config = dict(
    n_head=8,
    init_std_qkv=0.015,
    lr=0.000683,
    weight_decay=0.28,
    lr_head=0.00901,
    warmup_steps=594,
    schedule='cos',
    doc_mask=True,
    train_tokens=1363000000,
    steps=5200,
    dataset='wikipedia_en',
)
Each number is 500 + 25 x the weight over its row's rms, rounded and kept within 0 to 999. Layers, rows and columns count from 0. Numbers have three digits each. The size before them is the row's rms in percent of the matrix's.

# q: layer 6 attention query, 768x768, rms 0.021, rows 0-52, columns 640-767
# k: layer 6 attention key, 768x768, rms 0.0184, rows 0-51, columns 640-767
q0 098:483491553477493516452517485498501495532498483546523509514463500505505497506527441508492528495489488513530486515465514506472451516478455504507473514509499477529444505506480534490539487500476477518515529506473500502460486544485472468481516515547501510485498501517529506519476468505504494513549552479498537482489513432466460524495467475495484509499503463505495471495465491490525517537537
k0 098:526480510523519481534512495501527538527468505494486509492498461479489474536494478528517436541491497485538510495501542522491497512520515509485563507502438514488484491464483514500453544502544513520475492518521492493504477540505514488455530557505499556494456503500485497494519534502539503483448500517497511511514494522502512507531499523520510557526485507497505498482511492471538488518504
q1 095:455468486483470483491534516488515514505542524476495514538507488508488485507455459519512492494494495495474494505540491506513467515479438476507504512513537526514506534507517510506524479531471527480522524509483520490533492499498476491498487498514506478462528520508537500503509486552468485495518523489505560514446478490491486465504498528508490472432504517462519441503496496439489507457519
k1 088:510477552471496491521477524558518465525474508525507533477448499499477504486526436531518496533486503482503501496538467494454458527537513495486475456519510491449475469483474553488533509468509532551494455496514474520525429484549516500491590513477449447496467464469503500459498525446451491442517489500468520456510561511495518467473503493509501484484493537490515519469554514546545510501480
q2 095:513488465528500531478529478416523456449509527536481513499504493444533439477496516507518511495469521456481487492526486475498496506499467520501486548487489523528471460525520471503541503506497486464511482480512467416494502519488504501486465498475503534511529502545495550507531503512487494507507464485518534485471497485502491518507451497533509493543490502494481443478521493457500514491486
k2 098:483520504487489497509482489528518505504440488494506495476521484496491526518475450503512448487471488483459502499499466459488488509476493506501534504491473495461513420487494486511469505471511493505518489509528507508464442493528545487476514509509499494514531475487500459504515500533513527496508503517535525481454526491545472513479471527484527469533513498507508504488510497525505504486479
q3 094:508473493480460501495493486501483513498513485511508510456508489525506498491541507499534496556514480475480546494456512505509520508504476463481477541514473549469492425498508469491509508475503531521509495474457497500488489441483525466507513516488518495481534493516512551474461447526504490538506545531512489486443477505490489485463497479509469498503472453506509503459457469504513498503477
k3 088:544505516502535502485468454482463512452463554496543524514510523525498538513525468492532498456510488509473465532515519500538490488466500555493472518452512497522488512515528532507536501484468502485460462498481482500542521528510498485492533521490518530548483514530518494471474534466546503464465452494499496505559488503501471499517507506489486515558518533480478511544517469513488534461517
q4 097:502513465513522487521495509525482493542490478464453464524533477519515465485487478502484522510494480497480515438504508530516477487517477469469518504469539476493532522468494528504466485567470524497480497462500540535502475457495499563534521517511467492503513474484458505504523491483461527509506552488516474556506536517444496467485481491515503464487487532478483514498502523496476486524522
k4 100:462517484541495454484516493540495486505557475496472494546465508456481476474493537501498511522518529488491490484503501485463495515495494495516515510527507516497532502519475496538527514508475523528516565538515485531515517474505521488506462534527481490462502481466497466486492477497478481483581481531469508452497494526523508503550482475513501473505531497511528540515494496505513513513468
q5 095:522466558485477494460545511527523499540503513507456490558466438522521523545450474504502515505500500528501457517532530499480467505466496480580500507501503456484489542475495494465512462513480506483482541509464539509517494519518452493515486489494469475462495536489525523496486470492486496478491510510488508469480469450513477499490523520510507462505488503473503475511505517455490504508488
k5 094:443505469493505530476540506533488459530509501510478488519502485477510523488533478534480464513548496475468490477546498475461482508493456484477443533531483560470501543495469521507483477503499522529528507539538469497520438506490499477482478519490499495520529460484505495509520478494498510461513473489481471454525537533526465542510496491521550508495487518506523487486511488522487489472530
q6 088:509482475519484481505475509480487515461477514488487536516543523519555474494465532483499518560544481470486532513538510530457530512497512472453503473453470514528525480507510460515453508487493521463469470479495524522453477482470498450509502479487521552461498507477467533464521514528510513518521537537529468473538522509513476485554526526500518506483467462540519529526488497497562495495458
k6 096:498494499487547533482529484500466445474477537510543517488490475522482503479490549499499504498502484544549494525494503496493497504543488501492490524479525468536517524530458526545545509512454501478510487468495476508489572520499517494484495471473501479524461533528527532484481488497520477515490503499506472490571503506505554503494466497517464501498509540465501488524498482510475518495510
q7 091:489509480465484533473481508504528502500515476503518519542506549524522511498506507537525463479492482505482441526517541528469470539460491488498540507515515521504490492498470503481521443467497485506481457493480519485492481526501478510497498526487500506495460497526541487519461505553499505449503484477508475480483502534512491512500475461480466509500523496498501513506526499462523491514481
k7 097:489495486513483559512462508485512496497495513521463492529556475485497461540477495500494478481471493498474534477527477484481450534455484510507498538494504500427529512535468501489455540499468522512514462536513506485477475531555521480457514518516548479485492431465557515454519480470460475507474499486488524482504537492501488497523493533490513527474515495487516506501517506457516491494537
q8 093:537498543502496504517475474490475540497519514540491490494511500500492478500491502508520495488548527467498488493482493526468521491477491519493525484512492500481459446523503502487483468494530482514509474511473502497528489500502479519495470472538466501499489498520504533495497505454510476554486550508466467542471499479479471485471466508527479508525522475528467485460465466514496516524492
k8 086:482522518490460460491502498523509508449490468501556522510485525528511492509495486521468463476465481505478492473463531480507508493518514524516490507473519520502494452463492508456515512528526451513461542537500498516491459475482503538530464513523531532504536502508478509557491529501515516479527520474514474539497528535526458517492560536511526518479442457496503464477505500517543439518491
q9 096:508512476511480488501514503494509488510504498522541526499466528519516503464506534493541491478525489448500487562481567475487509519490516510458510475538467511519456524497540500497505468513486483502470450460456518459526474506497495510486471525498554558461481497506519490508512512516549515520486463472505500527546499521492497523536513498463508548527528499488504492498517497484524485504490
k9 098:498467478475490509521495486522492504478467481485537470489490460534482529511525480468506479459486488514489507513481489488464529491475480458500495493515453498468458472506491505463534456473480487473444457496474490471500470467511469486494500502504541463485484466522523524506513506520546455517449496514510523481471542460475458518507480494527477508551526472517530480439478508499510470492546
q10 093:501535481499511508523503457470521437505482534467481520541499486466481540522478504460499489517519480483505534510462500495515500509507474521530512522498509489513502529480472509500525538462481543497528546513495501497525487459503496470475500484525481443515494535515492540479486506529507524465497496452507512497516487457510515535500501505501505461496439485481498474473477469539472487484505
k10 095:549491504494496507467484537524499515513484478481487515515548490502490470503509493499502476521500541456485494495491485487499454501480476470462501453530458494514513467488476524509512433496480502473490470493555467517494488498523524494508525506486499526519474467536482498527456496501495511482468479527517493489476517491464496494507493468489487518494480508485465512478556483518551513464516
q11 099:488476459503485500493485498504518505450477487477438513519518476513510518498466559484519478495460512546450518557545497518551513542487529519528493481506505465502466523506507498528491475530512514478517496491485522490508498487495495507471500507485491496482510516490522478489510483515485532498486500481508499481475518488468496475526541513475481468480529508477522482515501526495499535482481
k11 091:486479509489496514504537475475519456528498512506494496506515498483481459461507524480553529521542482520521484504572475522549452455542531512495462479524498493442445491489476523516526482492475469498491508498518508527499517534523471465497495443522489441481500491465511503472524494494530486508493486494484520448520505463478535528530475489494529495503530530548534491512491486530499485496476
q12 096:479495521534506465461508472505522480490511543478454487527519497481432529487491522480530493508467528517494493506491480518497474491482474456494514490525512457514499488530475477474514510474491538484522533541500479503507499490514533522555487479516470451504472510508504540502483463505489544485537490544503507482526486522446504526512451472520510458486520449478524509490485538477472512516515
k12 090:479490502530520469506514500469475436453474526499442510541496480510526568477502464513512479486498503518466479461504462498466498490513468529462450498518480481483513508470525483516528487461464477533527490502535499490508471529527523493519528470543518480493526493495535529495497482538502518489502485450486502528488511502548526497516498464471496526469522497528461490533521480527509474458504
q13 100:498482503502512496483498514532504490473522507538511497470510483477473492471495516537526527554474482503524497554492501490549488523504481526462472486469469542460466451481490504519526472457501563508504474493467461501471468505468510522496499494520483535456498542490526520480487490538506473536504516518520521497476465492473506518516518450465541518509483479551503435485527485507528447513532
k13 103:510497481488478531498464495494454488446487489483486515492482528501457508499529569497482542501514501479518510504513481501512515505501509489519482507476516486497473511562487533482509512497528530482513457456455507522502523466521462505488526452497468505480472521501524515475491483489507535503473478466522504488495470473492486494479471510503494436501505487517487543507490499456480447480501
q14 085:508505498475461499528506545513504513525502534482503487505522507496545465509486493542483525510472520499473535475481511475497506514531521511510539495470492478512465534467534473518456523479470502517534499489530517532521504503484517568513530492504507548520486471465492481503553527460531490505468510512477510494527508498476473499469516481484486504469530546475460481516516464441516498498541
k14 095:525515551470459556536501508504514492507504479468515482484524528530506470480482477514531449509503495490495494495485501505514510487493561494532547494458497536541500488505533518485492530472523496482514534469502533486490477489474480489527489448502505524510503509513504475522499541474513507513477551471510494535518489499481482480454499483557491513506537514487530452488514507516504505522495
q15 093:486527515506510477509526507507486483555540499437472472459499501515504517477469498518546513521494530462488500495504478452433493512472528505528494523512493506506524507525494501508511503514476573500491533492522496485485485530489487483536481480485499489521518545501469558493520504486494444542478530521466462505504478492479493522519511543503498466498474515506494499479513511486487492485539
k15 095:515526508490545502518504475521523485526527519497479476507532486476506516468518462483481512516511546493504499551549518539468475514469466519480465458512537519509530498504519536510510531542491528492510497495509540493506518460487489497483488492519477526507496505500518501508507457507532523459531495487471456473535514530531533498484540508521550487502441458497527488529457517531484534480482
q16 094:474519486471520491488523527493533508479485511462528493547486473486462513515528466493522490483506473515543481498511553509461449530485492485477533527467536510473490519501487516502506512499468531473525482526528526521497506450498516475510476499534475452518453488459486476477500499494538516503522451494506489493536488514486506475500505492497473501543448500452502490517461491521483491521538
k16 094:483499468506494490504497499465486525515489511533477501491510523478494467553488485521493530500477500513500507484518482482483469511474522471492502516506499504472501522455458522480524471476495482516489491563521522467532504475488519483516534542514489520487526490483472474527520506473540488488485512517523484509455496504509469466564524489474495562518491467490474479507507533467490509475475
q17 097:515478531498498549510481544497498503513504513524519528476499516511512504506483525526500535476468498510493525494491477517508545504481524478480499495526515484469468474526516504474526476509517489516488488482491501498503539541473504462463504457527518511526505455532516491528500535488538545512497522504500504529467532480539480501466523483475474542474512535499459519488532493448506508496513
k17 085:527531496517476521483460517496482542492522477440538472448500493524496486480482489483485516448493550476481507544499516500491487508524546476513527507499493544508476508501529451460465520505511493517489513524457514501462520503486479517514565494471476522546524528519500546530469541528518464528517531493478479464485522525526500489491482497509482493551486506485522490446475504538511510510517
q18 088:485488482540497474464529460481508546500531501476509507507541494483499494488474478486494470513501515450457479477497485492486477478460494499542478503469464499482486529493519502493482492506505533496519532541503485498476491500530486494515433502493498480519504530562449522494557504512497477524535517556538477536499508489512476499537484505517530468518520497533526442498533540497472554520537
k18 091:448438497504513528494552485473513415497491482495498521565514473472477517497511487515535534521490496473523496503517483514505515430495521486476498482533503485523492564507473500477487478508472493474466516495510500507511531508528501532492487483512455484478494502468534509490498440503485508504517522539506469552532484497500518538547512518493547518481522546515483535506467469505457443510535
q19 082:521506538514514487484477524482515520508493487492503540478507497529529500526503484552474496468458493542523530520489541476522510492494498512493536480524508526501472511465505492455483501515498475526461482454496489494522501489492490531501483475518514508507482472500506474531462480479536575467535522501500519495529510495503493485475539465484512532464524541475489545519499491510484487530501
k19 092:485515492479458505532483504519511481477500483460521448527507519481487503497490478522517485486476545478479522532506512495477481511496504472540519510524443517491499503487532513459497536485548506500498488509479544481437498441463506501527479514515526486525530547511517498492492565546510512529456472509523512467480459475526495480500504464522498499505534495500540504480526492510497516532469
q20 096:499464470533514503500531476499540495453488519487477486506486490465498492483475527496507512476482473504491494481469510526486484506505492464472512494487471531517514488475468544514516453517509527497485505462497495464476519497528524524515467535465563546501492512478466525488503573525486542496507455514529494500519477485511560507493526485435500476511486482519531511479516477502473519508488
k20 087:527528492511537463528539471502489520502515523526491512518502538484533518505487511533497505528469531535514510474517500458522539487543485498503472494483491531474532511507534454590521492494547498494544439463480508481436502499477514519514489468538486515491530495466489464521499499506478439510460524516521496498529510502533507529500495463469540508504500529480469493561501487527486481467509
q21 098:488501499523496549483498523551492561525473489521526494476506506475513458505496541502525531507479476509526525512494465481524462523484492536456514514499497484481522496538519558510485471464535507530515462478492479534530502502496497485488551481491515519541504465468515462490505502470495485485502514454507530522527473529502451434522492541533465524489519460518504503539505498530521506484502
k21 090:552495507486532489511510508511475533492525553502499503517454493473544531499463470504503519451514534510517479529486476517467476539522515502554498520490513487489493459466498518452501533501521493509523480489488481486524518484514458505500495488473535507558479492477475511469496535496538464476510482478496447486460505500502451474471508514516496477525494517452490535470480486512516541535466
q22 097:488498518493487467509579514484504526526493493485515447456506469497501508483504495515476477504517532456514490511480508485486491475467510481514506456485486491490460512486491518530465553504479471460534531539507524493497478488480489495518533464450491504534514461487495494518543528537521502499500508530516464538530541475479509495530508528471537514505487499469509490541490506556515473509483
k22 095:463476488496490472515516485521497501519496527506514519481520527510506478496505540506469491483481499514485542515566528533478511494494523447508517432503489500506504515468450521557472551511485486555492554500514479509530531471497522489507521515473496514522513513520495502510525500509475516498511475536486485584523473497479504484563506514449523514501491476449492484564475503499459437472472
q23 101:527501482480480487547464481499543502517538512484507509515516527501523467486509499505463496493523504541510492470568473535503557485487524499481510503490553543498449485509501524501501462518475492484474495426484511464519536495502500522487532496513513435532478494519506477501493504522447491467506484484496500517481486492519533512446481490517509470514515496495476508477502508507528535487512
k23 097:469542525546525522499503497498504511514499463514493496519470504542490485461508462503533498509510465491475464490506503511516500476521502521493451515536480505466537545538483462479482459512508509501516469456480491517540451515518497492493486486482433511482496500494514529522457491495474472508511488534480517513482492504537481509465539515499490533495512496528455527471511500516506488494496
q24 094:486497500448498489543493495510471477514494473484479451518519476554526494468520531462539523526488415483495504479520496524479465478459491515481474495550475542487517503466485448515550479507507496464507526498464513546482485508489476517453458488500502508514495526548500533549492497516513492506518486525505519487503499497522500535496502492473484476518496502489502476505524494501505531456512
k24 094:530506502529480497485479499487492514524523513512459509525470518502495543503557536502497538543465518466516479511528508517484510491484489480473460465504482513499454541522511541510474469467513513536497514495475478511500511508514507490474474488470454504514521503470485498513524483502481510456530482485452501516486507466504518511511484462483504482491479503445500510490486480542449471484457
q25 091:498493513540504552449550512503477485520500475513521463515500487481455453516496510529473531518537534486524495508557514529491509500472553522540510466499475509535503519518504524539488480482465507445518513528509471538518501549521474491476510498506536502485483528502515486503490479481505459508475515514489486524480535508479497503524505515500539530488471507501502518521519518507492440490514
k25 095:461457460495523474481570519465526499487454508531509501530514501477505444496461538495478538450513482503494515507578525461467500518477510516502510499469504451458479514506453523487513459492465488526513519519469511543490514495543500523511479488500533488473519435503502497510504475508481482497509508529508512533522473476458477494543471530495499525507518484526461488531522505510521512477541
q26 093:520510536489520479503534503517473460512502508452506457464472473494489503504461483535534521501490490459476494501460463512515466464479494541511456475506455497471466478536535495527521521466509515486553551550548483513509501525494518478499520477477491546478507490451515492500537511508485451479521498486489490475531497452485517514511475514475501517501485496500502517520463503512494506508518
k26 089:506498469541499481483547478512467507533492510510513496503492495513515525509543522556473552497490550482504484504569496523499476476486503466463415515529501517502485496488454508493461512474491516516445519518512550513519517465450485522512531477490488519501530496498460486479548513469528510498468481487483529530511502510487494500541517451477502512495486554477429504512490455483507474490489
q27 102:500520536533483493532529478481517494507485446529516518459508455575484494479475496464514457499513517481528532501540506530479485468484505512448543505484501493488530502482515590517497513519528528464462510530499552497569493489492511503473546526510554506530447521479519504587457476525493504487501499530534499476512500466501500468521473496494521511487520507448498523513482505527489505508524
k27 098:491510511518489489501511496543517501479459512595537496512501483476529435515449475451521468438486539540543515473470507544474513510520485512536530541502528517447490513452479503503484507500492474486483519492487504469495527498535514477519497510497504468528496485443492527525487552502508477481515507499466502490503496496548416493547502445469477462578459542462491466508490469504512558507482
q28 095:506513528502478463538468554526514535495518463525495546488450484512501469520462467487521478456512487537498515558554532519452553540478506477511496516480507527524458506522517503538539487490506438503502544471474489539481517525464516522477525485494498478485445425488525463462463468468496491469535493494457534501487500477493484497513471546483468489487509511514501511484453490492488474490492
k28 096:465555520513454461491469498508465552517551471474474465449484497488467511515500479518518488540496505501465523524571502510466503516510487494488514478494520521535512506542501526523463495499461518541481560512525433528496482481483531466483491521452486504489509542496533504480485488502461489526539475490515568507483535513491523479484498473481515559479483457456478472485553499491501508506522
q29 103:477477480472535498460493477508489465502495491500444478560493467488516516504514483516510514510493508488481483479468506499500509501511496529536471452497506543460539503534488488519476495490501481497502515484520477522475507543569524504523493469478482505509516525519492524502495510531470472504538525508529482485480449488503566519496475479525539487489526491486500458543504481559500514459495
k29 087:467489498518527495492509458502504517491501483502433506533467435519495479492525524515471524486511518483529484477492512519509535458545480478453513488456516495513515513480478467493495458503537511473460495501503494484465484536492502481489522472509524536482499528507496489479522478545468494491487501467531494512524514480482559490504461519477487503450527551465494519530549473483502464487491
q30 102:499445504487518518530516514498486482476538477497516474468529493497518477494497485530497455485485478498529521512480513499517480539476512527473481503508489482491450456482500508533509484502526475541524484516489499480495488458530500507474498511471480528496472519496469486485487489490526486561525474507543513484506499512506481515496546536532453527502497489525490465462478485561504524538505
k30 096:529515526505509474503454516479514507497493481483553501447512563524509486496511528502505511478475558535489495515482478540518527470497489495545511504515487476511507440499505458512465484540508443539492513526515517480521507475501522470503526457539470531493506512528517522536518557490491515534522520519499510470477469530504489500522474492501474469528496474474482485511483490509492528505467
q31 094:503495467516463541477532459501497475506489515499501511495512479512520534476489481509512510526490492509476497528485560537517531500503527470503488525529469485507492455465465516477469502447529497494528526538487490478484530498530502490462478494454531420455506524490495480487469523509467530506476495480515503494454465515494509462536525516454461497477431512535537529483562477527520524506467
k31 105:542493515496476496526533549468474502446486502518497535482501503481516516491502490503494502472479519494481512461500506520491483510500449513480503542508511467483522506470488529515467538490539457499511487545548548516506498482499483503461526480497543489470509468486490484505509521489524501468488448490504540451484502506457498487493500552439493477488505470511500482505537518484503529502514
q32 100:454467474528485519468513509498550491519516502488466508489495520508494531446479480524517498493503499500510497504469516508541467497525463535473502492455473497467510499488489539532480536489512488539488510499510465518483512464525514537483460487511494507492533508506522444554543499525501543543514459467456558487504532525499518503512529527489529483509480500487493548562511451501499475482515
k32 098:512476531493497489524498531537542509491476509488507524512518518488501510504511531530510525500503485526512486485463506520465470462475495474529499482497495505519527487465493477514537511503540470497492515531439526473515534463495492498518503541489540506492527523529503509530514543508553481491422471514491496511526485501478502544510497429527487487530464488493482546507541507541457501478547
q33 097:506516506477523526483529514506514500512521507487486484492510563461505538472522500512530441497479501496537520530507515496563458525511507517508488518494519513440462439548495526493506525505482500500476476457494508499511471518459490540504515509507473485505529513488500486540490511500467542526517502521500543466504519471515517495469513535532477506536518484548467483510518541539477525485511
k33 097:519486413511497500468533532491501509487495466488532462487496497520510458559536544451499476571490514498508488514530542528504484511523502529499529495529487487470487549496532443535527487485472511473508471491488486531467494496494553477507562492500519484482504492545476511525506477455498502501502501513470486504509485545495524533535488502492499505499546500508478494485510518536543492496510
q34 099:478496493509479493509454498488451477509517510521500538560504478516464528485485471510475505502526496500537520511500494495492503556497502488481513519506484484443516487526518509515536467524517489531498518457495510468512490434520520514460543482510522537496533459508470469489509532475487499536475488471544556485493523498508474503512511488531480518535524520555534489494466491526533505526493
k34 106:552474486512504483473531497522479526517525466526495464506459503503544510535530527476504457506497490504533509495457485485502505460504529519491546464509501527505555537478505515530498493526493513596535501512510488505452513475499524512540495501541459487508500506506516493515481486513525502552463512482501492498515523472492484505486476465481499456494515518536510485479516483494506493546534
q35 094:525497509513531507509481502516477495493513547523504483529492503496501483540503513479493473505471475525499496497456491461516487466483503511513491546514526498517485522537501467474508470495484499562456493467528460506485514540482491473493525486521461510493498489512515503514489518499484519491502562471499515457466491496487521474504508478536457455459521510543472490491495562500540494487503
k35 100:515518495477461520543507519500517509482531495476508476477503481474461533502533517455480538487524506537513498482500509451500506473490510531489524538523467497518480497485535503479520474525505475521475425461482526487471508539499471475521457470564459497475488512475493520536492495519494482506540485516470498475450491467500495479469529518562475530499493517517520482478475475488516519496493
q36 096:521522503485486484482475511488442517554541531488478441496518483507485505498500552460486484487527487488505460482458442526504478528484480495503515479498512530498498509497512458481496515543491486493521486489516468526508476490516523505567496513516468527552520535461531533536527487517477477537515518493556507491513488479438472500480458529476507513498498517451477481523497525499499451477515
k36 102:534465448522502500472546468515502531458489433541500510498543559510455494479519510484510512477500495518464511512472520479496527491472463482529458463480454492484520501481510442478490473527490514488476463473489495468489533488463499491539497456510498534503497512537470465453486511495492476517490506501495484541478476462469493558507466489539457490502540504494494506477520502549483516488469
q37 102:507514486505501528538474476494527523554501474545501518508530505515493479486549470486495531487480480521508456482480499488532528466498501487533499483515512497495502505518520534527498514476471523512498496489497441471504506507513502495454522456538450480534478471556530465528483474522517509485464508480470491492504499497494488523528502471502505480546576487522476454524487489498498509529536
k37 107:491537528500476461541509531448517480494459560481468496489502464501497534447505428488495515530475494515492466486485514503531512502480497470463504533496551518497429523528492482483489478456540495482511474466440503485523461521548459503524486495509493492506527502513467499522504482504509481471535504476484457481520514490534490533469511492528484512530521510446523523515483454488497452486531
q38 094:528483509481449499512529519506505512476480502508512524524517514459494482508479502507508519496511465460526483501541507505482481531513514508536490513499464497539493428494523535489466484506502522506527503527510504503474493534501506457519495500485487504526525519476504510475499475482508493492463495504465462505506513511543470480514566506480495523494481516513492514509470543465492483527505
k38 103:510529484509515543484527554501466508486473491511462469450522500492504466499516493561513500483518511509522533532554511572500489505510496500504528488530520509533482504477493524514476482502452492500477487475501528556538531488499506499504524513486519527542475513531493488480527489475474510468529510485493523484509520481522515488519497509502486508505444495506520511522480506432478478500489
q39 097:482488507464468482532496531501482522542512476457460501489469502519495456551522487475554472498539481496510564527531515487503520510561558512508532501496514550464486508468528460485512473501542493463531521514549484480492507498530495540501447517464475494529498498518536507496474486531516470552488472516461528451500455492466486519504500511515499495512485483521508508445491499476495513484496
k39 100:525534529494503497482489486480540549480498470569482460523504462549508492477561521527499482499516517461478508504518500532502540523490475507491476498494538497481460504501534493470501466487450483454486481467491516496505467470449484481502511544503524521523501510518540484487524462486482520487525539481510529535489508495544493521491562488457533527523488468461470453485513527513491480490545
q40 095:494512517476481484502488505493497528523505527468488472485458477500489537488557482474469538503510527486560478492483479514530501514519494498511534550460497478533528554507487518517508508513507495551490503457493493511513469543504500527479513489525541482459513508530506483513511489514471470470516514512490473500512544522496499493522483494477489490472537530485493536510472464497494482516505
k40 095:480528468526450460461476476532510493519499475408476468481483490490557481524540541517497492500518466499547502486460478504494514485470498471519515494465481515510512510455517524487510524519473535498497511532479512515509510494471464508485475533524504483487504532507520467521497486495503499491452543529473502524507474500480475523457493446527510532455508491497529553480496485486524492462508
q41 094:485475498485480575490476502543497506499521487552480504503494500475504477500468504501542503537518517495508504551514522504524536503504538513515477498527479517504528474494458481503505508464536496499485524556513491551460470516509512493475512495456506522498494488480506502454510452474480471472535508489457505491504521523531517485522494543490469495534464492492535504526545472474507463498475
k41 099:489503541447472504501473532449527500483507524496470555476520468510514505533462493526510493488503574443477546554464535522483531489520510524514494524483521494487489508517482515472501491530523489514503491545527488472483522483519478497466512497477521501481526530518455553527539508464447505459480470474516519465490522533507512512536508538480473523516447523451492490528495492552453508516514
q42 095:506498529476520525502474532511503529494528520495519459504476488515482489531505503458472516511491517487494479470448476520509457513480455512488507464495510513531511478476504505491516531518529471540505487417542541494476481520505510520470501508439522509476476523503525508478487478509494528491537488508493540533523557459521462520457522479502489496531526520502504494478533484538483530479509
k42 103:555486497456537512514486481507494489482505462462506470513503517489491512526539539515476484485504504469535507526511505517542533476527502534563506458532477491456484486493498514493458470518494504482495444455538489511470491483501501493489484480520487499471506494529523447515471514521491476548480465469470553522468489441507436521495496464515526531484540490505474512488473555474497485457513
q43 098:487524469516466518466523497475464527568513564458508498490518549490452490482514497504513508498472526524515430458480480496506470515488474499510496475478522517489534489516523501519496543489479505500519513516506524502489501490517529448442520509485482544499510526518499486510539506538493486488478446523513511515522491519483524501472506481505529456488463467517509511508542503482491469494522
k43 103:507477456478556491487462514469485483496486493522503505451474482517525516502526484512508523463462468540493473503477460481518534512488439529516469529527485519546514502531504501512502497517492473496471510463475455486539544511512471444484508494474502482508514493507504509490501479512507499473447499476535483473477523481476445525509490445495480493510553508488477528503498488493528526459507
q44 096:441523473450513549497503459515523484429497457517489549516498514455483537485477505526508480523507487506513509498524467502505521471521515519527493501503495478526455512505470478438473507521508525494501487519519527513478514500527452488532511492466506498440526523470495475442507479437520485517478510486493457486536494507509528497546487503503451492469483547510519490521530492480476478525467
k44 102:484499482513433519528514514498530522494551474499544485492497541493496508515474484505519495497497488480447528506516467507484481493468532467553515490533503450483516458488476501482509464499493488475469475493500506516492495448542507552490516501505519501491465474521513514514505530520510530523526495510532542501483512491453513485501497526499476509488504486562527452478497530519536514481486
q45 099:506497496535513479476548513458540509498506479545501478482516557472511497504515460473539492504561468462478486513451490475515474427479484494504513498488498481447487481496514510466453543513529520478516481518432498493507488498497500498533488508507520463523520471477535471503492518514511492527496482507431488467445467497455508482530484473509510489531496463488504489463505486526528470464483
k45 095:521492468527480504496522500487518521539493501484572513519458502476500525495503490491538474466489529498487492515446501555529485500479488526521495439560516469505519483486505515541513480505480454518529522519481509499505498508463520508493531512457506488489470541453497518514524492475503496482495506533502524523479496516480480486517490551500481443496515483507488497561499495485483503501457
q46 098:484516485480485496524493496486503477490523541515555484553504469535525453513491548480522528493495471499506494469507505533457482496521511570516489501540509515486462492558488493490533507497464467505510515465501497511480489519513520460489467461508500491493511512515482521505477504490462518512572471509518508526504476470503491533494479512477501541505535487483511483506539516482499503491512
k46 103:511482511492545528500490488497459487499538489525533482508470498480457511516548517509523491474508502509511511507498495455495492476466499493445474472499469512475482515493470477485539480447501539488466472513504479492528504502533500489504531550481489504484498481528455486536512490520543489522507466493530540519471498463443465507465493504535479548479482476499486491433498487517487465512484
q47 099:477493532496497495477502473457538483504559468501511490499469491515477481445479509523528522454501475507451531496502433470501471527483491478493498519490506440489531484524474521485495503515449500562530529518518504501440512481507495514487505504494517468515510512446519506458494509513494507494512476516499478512522490493486522505507494550469523532479456511493499472529526548484502527494521
k47 108:452451515492488519440512499465516554444551489499529506481540544490514504495513544506503546505502482552503523532547479482498511569476544464530514480534499473488521534496519504494513495509528521512468506523490534507476517471559514518512534486505508524482517513503495509509512499526505499536527504497509503497504519503501517506481470527484483556516479525516506457527451528504513501505496
q48 096:465513474497497491508482495505539486513537485513474499466486464486500506493500480489484561513525535493458478474527443522483481543499531444472487497490522495481494470530493500527512469527470544490536521474470510495517513496534494514525483495435489454490479489486501483522500481526485465502477505506484505516480477510491514482553496495545491442458513510548509503478486493484460459497468
k48 100:485488519469457447492522452533495490534479495517491493478509493493516524493506455517498504508529502500492537511518471489502483506486486476499472541515499521467488540513512554473513498498513497545515508514520461514506448545462501487470523522517461537500485513464490461477491534487478543519524486499462515518488515463510474512485515507466505511504507530472489503506521528487500495488509
q49 093:485522473518527496521472467484445489527515503500455471471529500447497480506516488477476516481453489506471525481518444508508479499510518499512477489505486492527537504524485522498465513553470544504502468483532501485520501494542492539500494494452471498564509490460453491535540506477418485526511458490506522526517473528477548456523496503481485428486505521500459546523522537530444515498481
k49 091:497491514499489503517528508545511432485519520517514465507504486481516500450500481515517533554516504495472459513518463461488508496467479456491438494471476511434464459509534505502490499507465496491541566521540485543502504497486516486540472463512485439475506525472504503511503487510456503503541500508476508486461519496519477523506557479511531443473486482464484515483527487511505503479454
q50 093:502493498527479484499513494502495544523530499511489495495522491505493488468554509481487529542514498507498513516504510519547484469507508460485468525499515496501500425514495510537469500504477531458532496477503504546519510476458508524510508523469500506522496509441454522485488531476470518529485560533509492523532503499507497494519515503521491483490524542497492486508476481507469499515484
k50 095:488535484487484509490500504497497468501530481508496498538477516480478548511494525553509494514475484462482506516484523492487528536500484534473501503467517495484495515498512450502551468462490504463536490467516528509493511505480505498518503525524531478502489480545530490507482441520501486494527483480504503503488474505499501470531473473491520538567509456499503476504489554554471529475494
q51 096:461501487533506501501491503538493464518527476456449512491513485479504494499463500532469527527493541488458491476509493539524510512480512503529533491482549521477531494497510468541499457556462495487481529509483519515527474467504460488507487477489508474469501498501461481541500489493451479484475457526502523507515482534511488453535521503523497443448471541511487508498489467465531503492492
k51 094:507509520466476473495518486522484457471533524502527490509507511504446496459488517494511531546488535511572490505519485497504524519516474506462462502506512476502496499545468501530539530525495527513554541475535495512508526488476485517512524499507507504494526530488536462450501443468459537477477487492501495530503520499530530501467518490517497511495518524518457538480508452522476474507502
q52 088:502485554530523497535485488528488537514510478528486475473477517508483500521496478510490511497531489554530518504527480476495537533506530474502479471507503496497482494490494500540489510472532530532526472486519493558459517461500518500477503459476471491476476512471492482502460489494518527472516465527452494538476529522496500488525529519518518474482487482492493523565472515526445510524515